Weights of a small GPT-style language model, trained from scratch on English Wikipedia.
Training: a variant of Adam for these matrices, 366M tokens.
Each number is 500 + 25 x the weight over its row's rms, rounded and kept within 0 to 999. Layers, rows and columns count from 0. Numbers have three digits each. The size before them is the row's rms in percent of the matrix's.

# up: layer 4 MLP up, 1280x320, rms 0.0395, rows 755-854, columns 192-255
# down: layer 4 MLP down (transposed), 1280x320, rms 0.029, rows 755-854, columns 192-255
up755 115:453519496478497502512466526466464483511515543457518514517475505485538470482506499478570525527471514500485501522531488505482463474478502472486504497506475483485478474498498464530499467527472485
down755 096:533493481515515526496544478551519518483477442523496482480526482554448533492525509507445467503526517485537513504459494487498539540529495512486499511516491524502524504535512553483502506490529535
up756 085:537499514468477523540511517536513507533511476504499499511526516511509499496546483482504530452507517467515528514556483539491491519477494482502519515445488541492496506505493504529500400521488492
down756 054:490515462495513506469505482499487494443472532506475496513494461486494502516482515519502484527482499523498466494458500470510507522519513503532511478552513472510497493502506539483477590504504508
up757 103:492564524496506519537466533490474480458484530499515511510541444454514510497502521483485454503511531477511468476524504513486519509509492488469477517509496442510505477526546469489492510479515513
down757 072:536493492491470476462545474472522524539499510482479490504480546536482474527524494501504540498482468499490522504469468501471504520482485503525510489477510584512484524483503545504541506515487472
up758 121:477555504514519470513496518499513476499516508492505502448513493471516504511523525502537443478496500512514492512522485473504489522514469491483514464506504459474512496505488503484446469529538481
down758 127:530445529477505527488509478509485498500505472528484516537501503523468506479503503507487536508487511495482490472456507531498507484486541522501508523466507525528484462487512506506534515487479529
up759 113:497559494528569532488495527492509453490537502520509492469481500517485487505471512461483446466534534515571471523503490526507508519479485508479502523492516486470497487523491499528464505461503509
down759 121:517460497474438468497503474511496528521482503475489511558538499494515510506524465515530525515450490495424512458522495504480487495505501485520506490503506508546494484454509510481547523522515499
up760 105:503460515528488542559487471457517523521510484542482545474447503486514523525478518519525481519480527501514516532533481469474506498527521502496532525479466486481526522510530499492536450516449508
down760 099:465522490462510468430505529561489487482486505453509444554551496492467461474521513499497509467520481470520494497434507521523516513482473487489482479528518509531499487501488511514437539501535486
up761 104:491498465501523452527494486468522487503477477484494497499495515470495484495503551448514490484463554451507481500482469507507474505503493523500512527516453475497501498501489524534538526498483468
down761 087:486503480463503486518519489487480505498544509464509457501525503443523490493533515496495499494500538502485525516531489504468463485509517519514501518479480460519477533508530523493499445492467509
up762 110:480491524520508495474498479493522535496502464496504528481458512504490508485474501486489497499503502485525514513560507483526500543475495513491487504522493441516552550530484499473549501515547539
down762 106:519468493494505510542521520506488486491510528497487479533535500490491483494528488515515506518474483538483481492443490545473508436504496495506514495449516565494448473450508514528478492496469469
up763 112:529492480516485510426438534470488493530485520527482518455499495464550492469498505495495541525485515501481522503515487506510544531468517500478507491502458479479478489508514505498473446475518493
down763 129:480513524501505493531588458500513498476520482486507494533498500524458513524508502503510462476515484508516464498481509518483461483543498499531483504498549523525506504499487514486522555519494505
up764 116:501503509461488517518524485500501496516458491500518524502494494510472507505469491505512503482481498425509493517509524491537471502500531523480496481496503499517569526524546496544537447523490520
down764 161:509485488551510496486469511501503515485532504486476480505502503482529494502535515484499506519518509565487505481484475502440529502521465484532514533497503504484436471475465512467481558493516474
up765 092:530574489518514481501503489559487471498522528504488494533521479447485537472528507428505491494509495505478509516498486530492510520527522500466542454514461502508497485482508530508483519483509509
down765 085:466426521484488518502514503444505543522473479484520511468467505573537474536467488552502513493494501498527499477509513496514503485498483496552453537470534503484513511510502486491526486504493500
up766 075:502528509490539482496491461494505457567509469493392500485512498524515480519512472495530493472479535490514494473499492496501459487503516564481578518518489493557477513521489478477503503497502521
down766 081:490482488525462516505478555532496517445494529515567513507486515448504514499474526524465509523503461530481478510493507486496530526497489463527466478457491504456494517491513514542504482492481488
up767 095:475508527499494502503523505539496485514479540481514498529495499466468535466505509487517501485492518500465488510483473484494492544553526512501483505502479497501478526522506482505463547458494524
down767 101:510518477497508490499472500475498516490529470505492505472508499536533484532518488510483510520511491487515516496499527514512529471461478488498527501496524505506517474490502527495522444538517469
up768 090:500518529540522504520505518455513503509470476485534477526490472501481471475506508546495553481506507531520478526489507517506506473508499473479492509502500494497436495480501519494451476535491548
down768 073:503469468446484486487523491540485487492524502507474511469493517489519510523497514463498459509476489475464515465488483482490503513494488531526516491509479514514550496521505503489531519484504459
up769 110:494569486487463485492481552486496468478467508502491500465503484498515467475506515517501506464510457493523455462451476454533513570522477515536518488474507454501509544481486494473517526521502522
down769 102:502423501513516509477498443507492522505534497482502473537479525514501535510511493485515503565484528511485523520525523531501464475481515477462506489520488525508497482509523531522482503474507488
up770 090:552510536473494467549514478494479496506491480474474495502454507508459511506531478523501534508500450493492434491510515503516518531524497494505521480481500478496487479524499505525507481503492504
down770 055:450474473500522523457484526507540499515535496515507511482528487471543494504465503513479463498492523513505537497512448500506492489497493507558479510524489506489508531466495531465462524482486498
up771 097:483492521526469491510515531528537501525479524510497518468474481499492518476510496492550510515491534491493500525536510490441469517519474480481507480503481488539447510509483506500511479512441434
down771 080:499508491457541489486484455460462506495518490492502481517522518497523492523489479497446489500502468516522511470476465513560540491501508511540505524499522524460547476469524520520510520501562569
up772 091:462513523513534506551513492523466464534500510498488473475483487521544466486471483465525497492475515524525453444499425504479480497515512542480535481449496460510485476522499528478490487480491496
down772 069:537527481504482501527450552518487523441484523506538518503518494474533521503485521501509485484510487492479467532515486479518534511514495461527484441494498527483517487495499487493507558484499518
up773 083:525495498479510499499470505557478493485510482471577488522504493509520449506477495516513492522463474500494464516478524516492528503480590510480492510468502502504475539495470497493500467469491507
down773 078:474512491514499510511517493437520501530500517516454505474502509500492564494519527490482507488534516494515524487508470482481478502532414495520501501520487500482514477496526510514488532538505501
up774 100:496499483497501476532467505481489480483512523508491497526474499491510464511478487485485528497487488505485460486462484544506506551477511510495523444514533480511469506508445485484497504486470522
down774 112:500509505475499518485548509519510521520500467496515486470509483516470538495518517501533479501527516493502524496540508452499496461518495486509477540490464512490537482510545535508494493489518483
up775 085:478515478516523514501519458436522498540501489484466477529518478501508507500470493519510497491515473482513471521484504510463547505513508515456498572497506478533520499535484491457466464494505503
down775 066:505481487495486478510492547558477492462505514510518531502487515494494473517511494475501488507452509523470528468520486489547464499494502517553501425500516525471485485464515503572550529510513506
up776 102:493493518566523434523552486486493468537489505512536462498426492518483494493494500484554483539478496508514499488445453450488527491490494485514512490482498486517464520470501480474498499468495513
down776 095:501531505416472538470461484542511512468512477474489518470561524513489529511518485493471498464501527501493477504533537540522479492501478518500507509513511508470497474523508517522502505535509508
up777 068:477523533516504493453466540490524515519463525527496458518501542523452495508467531509502515484452487466504514516453500515492532506494518487516493488447431517479493505453516552539529534508487467
down777 067:499477478500492512557527482520465500465540474500524514497493484491562497502527467511490462512555528528467511491546445518499490485504462497490479500519574487503513481556504477485500461499514518
up778 102:508471533523474520497481519502506525501538515544498457461447516520510511472461511503480501524496455481515481467454499526477486524495536470466501497480502485467482451467491484493483517465505498
down778 113:482537480472537466497521479504492465507469477447508526536544486466498475521533508499538517492480545517493506534521520484525515459498458527548505501495497513521503530530510532503507471514506483
up779 089:474483497472552487527506478506469491498556504524514487512546526502478524466513486509530490514524463466521459463492485504478494491569481537495511519507487484480518499523499513492473500476482471
down779 085:534548495502455495487488543504514507500451501473487506473446476513531491525481526496487503490472536527489534539503498486510503496446523463516496488501507502512508511482502482502507467528529514
up780 093:507493523508502530493510498485455513521517518522468523485514553520510541536504501503490498478501529481457493489517475495495517512518496504460514508488475497505486511495439482511476465477528537
down780 094:507500487507494463519496497506523501489473462461532477520490462469491452475511518501502486518506489530527498526466512492512500491492508487531489518502529507495509492508542523494511534509476461
up781 116:507500536539519573482511504520479509541500520460488499504498483497482469478493507501499510473486437497441485457441510490511506510512497497484497490475514475516456506542500508498522465481513525
down781 117:496503467455517449522514495489535488462509478549513486487507494512528556516529488509489487522488568482535503562548474515482513504499518492506494497508459519501506508452500468503481521500491455
up782 095:503531480469497483472492520513527457488507535522495484477484478494533527490505509503535477496508484492510504455515473466485500519482524502499527475490490489509491552489477495492509539481487459
down782 083:495477514541525518518482469490468530478505452483503503516529524528471468502485485508461530507496528512489494538494527514502493478505489490488473505515505499488507458516530510513499451533509523
up783 091:493563488532477522507505493515492513529451504542512482475469490563520506498535546485496458457477490509528512478422504472495506572477482488457532483477477475528463478492479492518448501468511517
down783 073:495460502461519485496506502519509476465535506459509489525535504428480500490475467497513528522502491481460481499565496499500496456513522530528475507516527523476553515491526536481510487540519468
up784 096:542429486474509528509491475487497504533512499450492521489465511525552483471519515514491518501530476494490500493510483507497479522505507502494512527500485478528530524491492482479480459574486474
down784 097:465567493533512481514521522503504498468491501560517485531527477473444498530490503492517501509466533513512490514486530490508519477483490494497499498502513516480439477504496537518525524448501524
up785 067:506550493499534475515503467503495441542504544493445486453472515520538479480511466483550479513492524480527471452506453539490488483506486531476553490509466449521463504495506492492516491455517522
down785 062:498451510527467508511467553527496510463510517534565489544508509451507506502450535518447533512487470540481475519472506503532514502502508477552466493463522519449509509484503517527499470494480511
up786 097:483489507514487502506510476510484487473519526459476504503488525511488499414497550482494489519517461468488484482493497483490518470528472520460510508506473472496528502497499495493576472489470515
down786 100:507521510486519489497498531488525519513483473532521479497506480477511493569514462528523527484480537534521518518501507505499488526480535489546499509505525536505460501517502510516423536523518481
up787 104:559513478496525473488484547496484483492488520574531526484506454477535510467528488497549520506494496505523504524540485482495494510478480484511484406494504505523542505488500501500554517494485523
down787 126:437482528486467508508514456491507515512527486423489473513489531538465495530455508515435492487485509491496492455467490519515494494522513518519518575516523497480466511503498510501468497512517486
up788 094:457483478536474479488454520473469487508473504479492520488551516500511439510529497455519492484529516500508509517495463524454478514489483514472538495528501495478519534542485492517545495505494473
down788 070:530523514483538515510523484521519508486523506507512486480468501495482542507505492528501479533453479499476503500525547506546525517490502477516494511473483510518499491483491510493439508503511525
up789 105:491506475503498484543506503493463484516485504506503548506491435483522457481541455515520537486498487447442497494483498481471479518517542509505512501481494472537541487500501477501537480467465546
down789 123:513503513478509512462500496523543522495526500482508455477502552505464532509473555472478477514507503545554497510511480516521516508464452474503497472525488533460465523514486519509473512515545471
up790 109:505493546498510486516450470472488480489504467510470462540543507481507481514415533525502501480520494497511480530467518493467494490452475463518523535501513507485532528507467515494501486542497517
down790 112:494500471523502510490531516533527539497478525485531525497432488529485503490588479493487485523488504492486514461504470501532529493553516521482469481506479493514492491487515502512486511467504495
up791 096:482490505574487509486497507507506478508476502530505480474476490483535448520497475478478532452512533465484501532528483519484499542469512522494516484503490502498558476461517516527502480534505504
down791 095:522505489435500490532505483494484531499537512452489516531533503544479548486536527514535469543475489536519497471482527494510505458532501497499492518491502495501449516530482486466519503464502500
up792 088:467526508496503514519469501489493496511489493477531489466483500480449502506516503478483520569480459466467475462466461515474484523533511520474502503452506475530486500511495520446492466515458537
down792 096:500519517505508508535471532516493478509503534496554494465453505509513516489489478476498521518469480501496484453471443501456508523518513508477491481459490463480489507497488552480480458490459507
up793 102:481516512494474515513454492473484462553510522445475482495512566471479493531547480508529507517518540503523523462483487514515508511479535482464517563497508470505464486476565506490516483487489512
down793 060:536480474535497458510526516505478485452492513544476520510478476536487508505510526531465490502484495476465493472534506472469507527512512531568513506512531508521499526504437486502513513500511491
up794 099:479518487506494521498489541533515500492479519484470501519484512517476518501537523509522512490512516505492520450513454488486493495494460500494486483484408522482511538516513508511485507472511490
down794 099:526484519502490480512506473486488494508522499506513516475512499470523475503466482495464487502485481502519478560488546499520494505501533496501514525470586502521487484489484524495508489503503501
up795 090:498531470485483530515511538473492517530493498472516478508477500476462511510538492503509532503473515507494525503532480510532542502453446486503472469519482520520477490556478471484512481507503515
down795 063:521515503505492492512490473505498505477528542501489486517510486523478506507503506536477478499509485531509515482514499487503471476535524539492504541461485498490522527514499514483485534496486503
up796 101:491517509544495495511528463512494480490506526523513495478511460490515425527496471537507477463530470493526488487524492526519483508402522480530525498550508452487460559503452483471438506492489469
down796 096:500459476457515496501494527484506516509495468477480517507472510520473565473510531472505525515461522497481500516477493500490498488577475517481472501464472548513557472493526536520563511527481527
up797 119:463481476547487539469493478527465467532521489560537513421528536501551505467530484438518493479487482483490513493528494490455512488507515487500508511492498491538476506523497489488556519476477463
down797 119:517522526463505455533513509475529557475460520439474476572464492507460495529487517532504519532528510526506495505482493489556502510485484511493491491515503525467544515498510511507445485530520540
up798 098:534464523483507548511496499531506481482483500516494488447465486562484470498537509467494486510515452501491511528542454512447483459435485525498499446549523506505533528466486515492511463473483508
down798 112:491531478517493449512524490468499504519517482494503496553530516430537529497472503521498503493479547487511479475467544493527521549558514491482515551451487480492468457522502488511487532534514465
up799 069:514517524490549493499499459448476489551510482464399476508513482528501486514522489485528492503485497462513481509468483507488464518522493573462565485498481485515489509546489482458484516497500501
down799 070:487501477538468511506474561556506504448493527521561519496486512463524517500469512525466509517509458524494494475501492496517535517493503458530461499464490507463492500489507524549531498484476506
up800 089:497544547530508503508497541503497482512456535505473485509479489494493528496536491463529495490496510519491499479510475505481503489563477488508531554467490467496471496479413524477476484533541509
down800 052:508475505470482509491494459504522487474506499480523531473492482519498502492490510518460500490483504531467487502489537515514490532449502496491466471529499504482539543498511476508506506503506516
up801 084:517477486494462508482499525483546540454497471500612496519490509506492524484485499510464500500533469512492505541510544506499518499481494423508433523501505516491504494474513491547517508490495484
down801 087:511513498519519508508518460509476477528495490484439525495528500531518488507531494471523500482522528503491503507514491487516476496506508543471534493532499500521498494511517437471492500499529517
up802 087:465483489499495505550474449529518519538530509434475495489474578440521503477509515479504501501507471515482459517463516537478487498497511533439531534482467476512477530491500517555535479546503456
down802 066:527489491517514489471505530488478497469466488582517491511528464583464477514500497523468498500476533462495540468549496470496517516511477474553484488521532546484519464514503482462481550460491533
up803 096:483509508507517481547528486475471517505510535528504528502524525512509516553501460501518555485495470503509476549499480502524513490491514512509535518472519509489507539508488522488506452521528506
down803 082:542511465492486499464487505530527480517475479470485451511489459512488487456514550497488459516473529517506512480489531515487484512496499491491475500514462532511509474485506479523493536494507501
up804 095:493511473465523491463456492447543496511507479501488483491479494486495471444536496494502452511520534505540486489486491543500527494524491494491499456501440485516469497482508543524490479505500476
down804 112:509468523544479499526551509551460505506477506494499511515509509515506524548445509498503536515477474479463537509519515471499475516477508513507517528494545500492526503524495468482503507501494524
up805 157:497525507478500479510482531518478542518545511518513501471505454416525490489513517509464461533486489498473502488516504501463492537528520515456520491485463474496493509493479508508474457495493514
down805 213:492497523494503513482500471504516449505455485489497491507494536590495503497489470481545535482506518480520504491479464502505501478486502498530500504490516508490504485506531509496515526498488470
up806 089:493542530522509498504489539499514500491472502534504492516525459499492487499481472484499509502498480522536491535550465500476510485535561466507529466480487486508516491477522547489558488480504473
down806 074:496480483490492503487507450481489483518516490471494510484487517517494515483523524526508491488493529491493519466462534512510490509465438539487473518511505521490492510517493474508450517517515533
up807 097:489532502520537505534502490525483452524526504504476469438471513501526465487477482477530515519482552504527465459504418525453501521513495527475530486443480475490453502507469520485496477515510500
down807 057:523491483529514512458486525511500491468528513513545520499556456457541516493466517544516506487501502533479487490486518503514485499513497480544500485532572517487495457489506508496473529510476495
up808 102:472473490500496457526560557511469504517486555481491513447441502485472482497509501474501503517504514489483513492501503467472538477498480497547514495540497480475487517542490491531504511493486535
down808 084:501518515497511547478487440491524513494512460507512489557536491509513532512519484524494525469506516498525487489468467514524487499484512502442478516469483522533501487484501533473505500513514495
up809 103:499476524507493497503533539438467500469494521469470503499478512483458512482508496484524514530484485495446497546494491515493507493549509498486488532483427526490473548494502516490516475437526504
down809 106:497539489483521500483490468550539511519504470516530493500527474526539476519510506519461477459501519508561499463502498489527498510458495492511506483512557482524518455510490505519477554542480488
up810 114:521529476522503503536563524499517482514491470497502477459473474527479458505493530537484483515524455527469501491481505541506515477475496552456521525513536488453498448510489500499459530509472488
down810 125:476480518497500513467458473500485516499515536513493534537530507461515531479521479470497497495476545463549488517523504474483491524511507475535463483484467493549523532493511508488551470510544511
up811 097:512493507463509516494451539513519529486507513528504501485507534454517508484527509472503502456476494507483495535462513503496489515513521522462518486498458481500466512501484475497491522528462509
down811 097:483512478536497478515564464486487482515498500477505494507491479557493488512450498538489492551524512483504520462546492508496486493507501479545497510517537529493518485502523533493492462463525467
up812 105:451493503505475489525536501505500469460502508498504504531515453487519478489497516514474500527508476496490474516547485458467454477482509519519495505524523501484503499485506507526503489486514483
down812 116:549495494480519518464453479503510532542497500481501494477487541514487530498509488491510505491480510493538526496457520533546536521506492492501501495479481482528512503514496520480502500522491518
up813 093:518438468551519520548489497499520484512463484509520459528457515454563522451522519498496505546494477486497453476521512508476514477538533493466481521511497479485502500495548510513469449527484521
down813 095:500563540458482483446510487513476504495539503474489545469562488556446465524486493515487513484493506506493560528474504508506480525453474501556517484491505541510477474504457508501522529472531466
up814 073:489549495509544501499523471516473456551501494491405456488498498520509503509513490464541501482483530484519499472501479499493479493487529575494566523477484490526502477500457485435515497495501534
down814 076:508483493522477516504474558527511508461499521506577511505498515454502514505470513529459511525507461523477479497490507501497532518500484458521450469476499501453482519492521521548506479484486484
up815 103:507502495517506506490432493520493475528540474491516487489463438503540472502518455529488501514494492496484519496518478513507533499478488489463487503495496511496495477556494470509536528525493532
down815 097:488494526490492507501553500473510515479475515509489510508543559494468512483476525483499502489492524498515505501457541484488464488520523502530527501494508483510506496442506531491473464474516468
up816 075:476526498499524498513488456509464460563508494495433485457514519515485473503507478471538489506443538499496497461497465499491466472492508562495578495501497446512522494514469526476525491481513527
down816 073:520476484530456505497467572514509526447503506528570520528504502471516521498477516531458506525523462532487489516491527506518521515489501468525455485479511522469497522486510492533515483486476486
up817 106:501513520525505491492478521511448497513463479465499483544508516546488542490520500508469488457500485480455466516520474524489518508495494479466475507512476509489442542484494510463488497498475496
down817 138:504478466490500502519532470493537512476526536553499513456478469471487473499492517496533506529510499506553514477491530478507492500495508512534515493484532487521569455518500500545511504492516503
up818 118:489529515496486494479497504505485496478478511502503506474496524470481533475572460492516505499492521473496445495519437539490440564513498512494498487488483507486494501508498528511460514516502478
down818 145:478514521510498498507497522542479481504527504465520501463445500483547486487542481460511509499477496484491462471505433487464481533527500525491510469471500476460524511515486537520496479483501496
up819 127:531500509495495473510505511503518495510486486504488502505496486510478514496566541507496486506518467484506475473460488505471480447506464526504512535490440496484493548511509534494486494497506541
down819 095:462493449507516524522467504502489526508491530468500468481555491482518500498508479515524492520477526519496520533485515481512497514524515493474475482517495428534478463503487489501489529520444538
up820 091:497480495525522499534470467535467514505525469494487471511503511527501511476458474500474486471535500493469491501513468500487483520515444491495514473518510512508492521487485503523514500544518538
down820 067:485519502493475499488521496479525502491465518504507534486517498474506468502560528513521507528465517476532504486482550512513532479504550513525504505498507500508508483499490516481493506462485455
up821 109:522520511479492460477445476528519482494490510523520472456492547490497523488559493471536534548514522458534450492522439516525485563504462486470512459503527516494513466532476501457478502522480498
down821 110:525530513513505465499503501526515450503530497445545507467458498504547496496510468473518499501475502485503461472483456471485495517505456502496493473489511468469506503501510519492505490487499490
up822 131:525462486509495491508487486481472496491448512503502502534522498521438497434553468507521476485507478486478454497473490529493505484512481503486470533514511530527510469534519507496490522530480474
down822 179:486526509500516495492513522510510497515538505490496498468502487467549482561444518475470516527487518520523546509548505475504472511508488497508516448502487479475498522461492506502488494489512512
up823 106:517498498504479464529536490486509484528516494472515493477445498506499443526466488522509498546490506565536491461476475503479503506431515508507488539482495510484496485500484501497507473525541473
down823 083:495497476534516515521494486514499482483469516500488500483513534540472554484534488496475533425500494462480481520467473503511518485533502490495504506521462523521469477503501542494496524506459492
up824 110:509491514490518498466524465479480490558555526464506523457481483516462460490486492537475511475460446533495452449433499502453495451483500530545482500472520467518474507527512490485528510502510555
down824 113:497530478537502511544487519501526510443442482512505475515513512475540537497546518481537496518529540460500534557532503488540514538517504478464520490526474509473509505471500526509462473477479443
up825 094:464510491558468495468478499460485488477516555505506522530462505497530490438484502542531534513483527467503532518479461477463514505510466489511498509479498499505526542516502502455506526510508522
down825 095:532516500445536493526533501554497505523504450497486477457532507512476511549501502472466477500513480524505464458513541499564502487494536508502500495504500515505482473482490502548513442500488498
up826 085:476504510490531494481498471471494485525495510473454472458462495495478462514520498487530502484507502525522541481522456478454499521476537516448519490460492474510491494492495495475486476494540524
down826 047:508477495525489483498498530517520476506503492501516501537543512506514514507503524536497489520468517514446479471543520486557499535556502497518494477489549481462507549498489503524495541481488517
up827 092:544456522535505459492493448503487536504499511513495526514499506463507504484500530491516501535488501479508469539496519522500525531524484526523515531518489506477481534546486514488442445503513526
down827 085:439533483471502506518515539494527471511505506478502477515522498548508485518511475506468497486508493514482518467501477500516486460484512486485500477486511520534521475454511475501543556503507466
up828 082:457513512500521501542477515477457474547498530496527485518484491486503500482469527457515528552468488469492457468460462517465495486486529497513503516498463459492502504470478521526505480470505486
down828 109:482506526493504490518465536518484488494526506496579482466437494496521509492478506480510532541466489508497471480473469506475506516516519494502485492460484467444512504494484557539494475470480487
up829 124:481509506494440502524537493517528515500481493503489495542479521501500541542516486499518511545530499460538528489507481487504497522493560502489481507503487503480498523525461515491472547474513475
down829 102:520484489489520510483507495460529485489496520514500487506498507520492472473525485503514493494466509501510474508496496546530483505477434471538515504489462522513496513472505544488476481504493497
up830 102:515475464547509506520500485492500494491494486503527529481493523485521479528501484548480469493489497514479510475500536522467494515457523526517486424507521485530501518528565499492515514485415517
down830 113:477509537463497505499497517499511513493502519484474468511510483526489513474490513454513530515507497476512505555499446479537512500522472474498517555501476509459506483475455522498495494494602482
up831 093:505452504528494500461481475454497515511528459467509521498463478497485462458461519503475509497477482506511468479462494502501519476512487517518511521471512488490506507498481502529500490489557531
down831 103:478548508480506475534502515549504476495476534511491471484531503486522545517546501513529488509504520502477532517533528491500497507480511483496489492515473523504487496517497498483509497503427469
up832 094:507458501516440497537511473481495480495500530447514465538520518466529494479514476513482549500480489529480447468477532499506520534470535495502513501464482485490501498528483502500483471536510520
down832 108:482514499486559492479492531515490521501493475543496537486462477550458486511489544503505467507513509481513518539496450511497477463536461509495491494535491537497481512466517502492522518463486492
up833 082:507487489537513481489508508504500509514496518508471459532487519541545517468462485526507525480459501492479499525468510495498521503513505470457507500500497494526490501481486527508499502496451481
down833 068:503546500453492517510494486496509488493499477489523537475519492461464487513548524478483467524534495497530503469546474479497490493477483542540496487490499510479508507515517481500507500510546533
up834 110:483548512521512500506507443497541458484544492461485487511444519474493497523482514480476521563523557473496493496486479515502496471471505492450485519502479499499494502468467545496518552477466520
down834 098:505425482497507529497515550484463535510475505517509535491547490532503508476506476510525499454472454526528510477512511502497490500526499513535518492502536508518509509536527466505467450508500482
up835 102:542513551493494517515477502467515497523519486430483441530486503503502453501482537500493531500506484469505492468485513528504527529445533486485532521493459418514512529492502479509500496518468492
down835 107:478500435507508482491532502545494488479484503567509562483512495474482539482522475517497460490490506543490493518500503472484478463549475500520476502501540587485475486512488517483494518482502507
up836 080:472527508466518509500460536427488483515500498473503469477503533513515541519481489487527485495500458470531500490495505486488514466507512512432554510500477491508465502490517528499499513519446535
down836 054:538484484523462494509512496532540504506488511517500513523483476472480476488514507515469518503475517533469492479490496502508492527482487505563471489505539512475509508522491469511490475512532460
up837 099:519473478472509507513510471491494482474556490504501477496500492502539487505536482489484549514504482496509476516516492548449479497467469544495529450499507495501522510499476495513511446507481520
down837 119:481505500542500481489495519489516524523441509491496538510475496502484497501449527519522454491499512505498519495495508471554511497540537457522471551516485510504489480504508503490502529509525475
up838 098:527478538509404534541493493513510506481441527473500502513494508482510537524520506521480514499489498507485491511484476504512497525491508506520494498537468494469520522515496491480508498485525490
down838 098:478539453476589467482517506498481486513550486518510488495494496532487461482489504475516499489498500496514511471513519490502496495503456498476507487466534524521481501487505520508511514513460513
up839 097:458519480500529453526510510545468480499492495511476482495475470467497473503521496482495497524520498479495446455475469497443525478499512539473534519513481502463515476496474542487485499505497502
down839 076:474510503479532511519488495555459472484539531509467489497459503505514515506520477472484494512520532500469497485497492475475522498521520528488506506515492490461539487503485520481476491517518509
up840 094:466553520516501525483503520463526533471498532490484511462469479513533526513507501493512514528475502465490486494538510538482523507508530492491461476500511468496492518444494529509486494509483486
down840 107:524433483491491477519489484539462467521505451518522486532528518488478466493482498510489471468537494522510503521473481465515490501491470504496540510504482542512508465555506485499523507483527508
up841 099:476517525520550505512488492501485463540525510486504490479464487496529487481514508491524516487462496513509452469485438510507500495512509512476517471447497451498469504534518537483499491510508500
down841 068:505473463528490521513448539527500485451498499550510532513519491516487542500458492528489461513511482521499499512528526472474518503478500462498493484520470512494532519498518492517527547509461489
up842 092:502542505539499453519497523507490527495490511439501475509443468503531503456510521508496519540472508461505501510490483472502499502578500512515532468463495499486527538498487511487503516524453537
down842 080:494474499442509540484511480510497474517514506548502511483543515488481498530477515499514487475511488531493509491488518541490499481431496485491469537532494473522458467495502495507498486489528456
up843 127:519477481555475458488478505481450504510454504516487452514538518491427502490534502489525497465521540496521461511499489504480507527489471475496455501535500516537492486517481519477493513522464468
down843 158:492509496458529520516507498516545488504547517486509546465459471517555502504466495492474498544479467504479512472522497485514483486520509523487536491479507486485504520473514481522495482494542528
up844 094:466499504509530490481498537521488491519484483513532466509480518522521498515549525517529525494467482485528538465454500497502502479446480501498513517507488479496468502513461498531542519510456493
down844 103:517517511487470504503516464485525509483524524496474510488514486492470509498437464483480476514537501523483456540539498495481481510533520503498504484462507513489529496494522498455492480494550519
up845 097:541480460497502487516526512515526481508466513531517527511510531514519510546524492498511504506497527522516517535495501504509506552486481490508494492520532482536523524467490497482511547468456490
down845 091:459530511503504526485464491476462534503523504472485472495498472495453494475485524498485493489509480488493482453525483491509493458493512517486519508483468519474476488525510520502491457532524510
up846 107:521493468504525481501525544480460479482518509530530515502491513509494495467475508509507515476506478406518481569520519521546484495506518498473485510489519489511575552500464514483543502487512480
down846 123:483508526498470509504469473526539520515473518463485483495491489504524502534521501494486493530472519606494505409470477494447501494490490506535525493506470504499431462511531492519467492505491517
up847 102:509519538480528488569539467521510465489492540491485544532514497435445469499505483470475522490512554530496487492499470517476479485445528513483516505513436500489528470523472499485498504499474505
down847 078:498485469506471506467491519459488529499498493500506448489490508569556504517516501517546515515469481469511514515518520496520499492566496503508484473500562505502470517485522532517525523490528479
up848 075:506523506491536503489515455502504462555491479496374506503517483524531504503510469523530489505485534461524510482493500488489463505520517577458556506515517493511501500512489453450512536504530523
down848 081:491475494524463510513469557527504517446509513515569502503481512465509508502475525519456515522512451530485483510485531484496535511502493469535465488465483513456486519490503506541498466490474492
up849 089:526510501529449488497529489501474521498551524466528516540488528477517477510498507510506520545481470491468523456475456508494516540466462530489498518505494494531482530516529507475451451454527535
down849 074:476501491482537519505483522485537486489451480503468500460509468506513532496516503515475483462513519495523452541533541480518511493529555469533524487494504498464518486480472495550533543509488493
up850 076:531502470490538516489522489533475499500503501527486511508541496536512522477495500514476497478515490508510494511527491545455502422518517504465512496524520533517520509470492496481492486525503519
down850 060:477499529501459478516488501485524503493491498493499488496478520481495489538518500483530514512472509508495502488470506464560496552484477497518505499466467485498474479509519532527503525491509492
up851 093:500491486506503492500537490458494475548564491485491461509489484509537483474507481479479513500518537516525469499509482547478528529497510516477527523531463463553484472520490485468475463522512478
down851 063:503493517488519539512489491527495509458461517525494521480520528511474531546494512501497527507474471479475507520485472460494502479517499485497494481488543536462481506489509537504530549514494488
up852 095:506518500527510480535526480502494519531496464534475441529485463466477448471554511497548534523541487488495491482504497501486479523479505486480501534489495532473519534507566528447504505485480536
down852 074:472488493489490495504482504504507498486497539477512538481504492538517558532459485501475495482455524508492494517480514498520511461489487508519499488523489469522466467501462473528518508515498475
up853 107:502507526541504464538511500522495496501509534480488479502461536513472469505514492532529492483503451510466509499489497509502549574460495463481491483552501513479532543562497508518454480503528493
down853 122:494495463463488538465496503465509511495484489499507514504544460488536521504481503457467505521487550490543484502527504475499444424523504527519509515459490465523503466437496494474539532496487494
up854 088:522527499525481472487482513476517504480503558481484502486482542506498503502506521489497528503464516463461541510467480413506528513471458496490502492510465494519475527510464480467500513479510544
down854 092:461474511476516515519539494519495482514495455504516509509508453484502499489503478504492476497528477536532462481519522575511473484517543508505489519481539510471521493492513514527521503491484467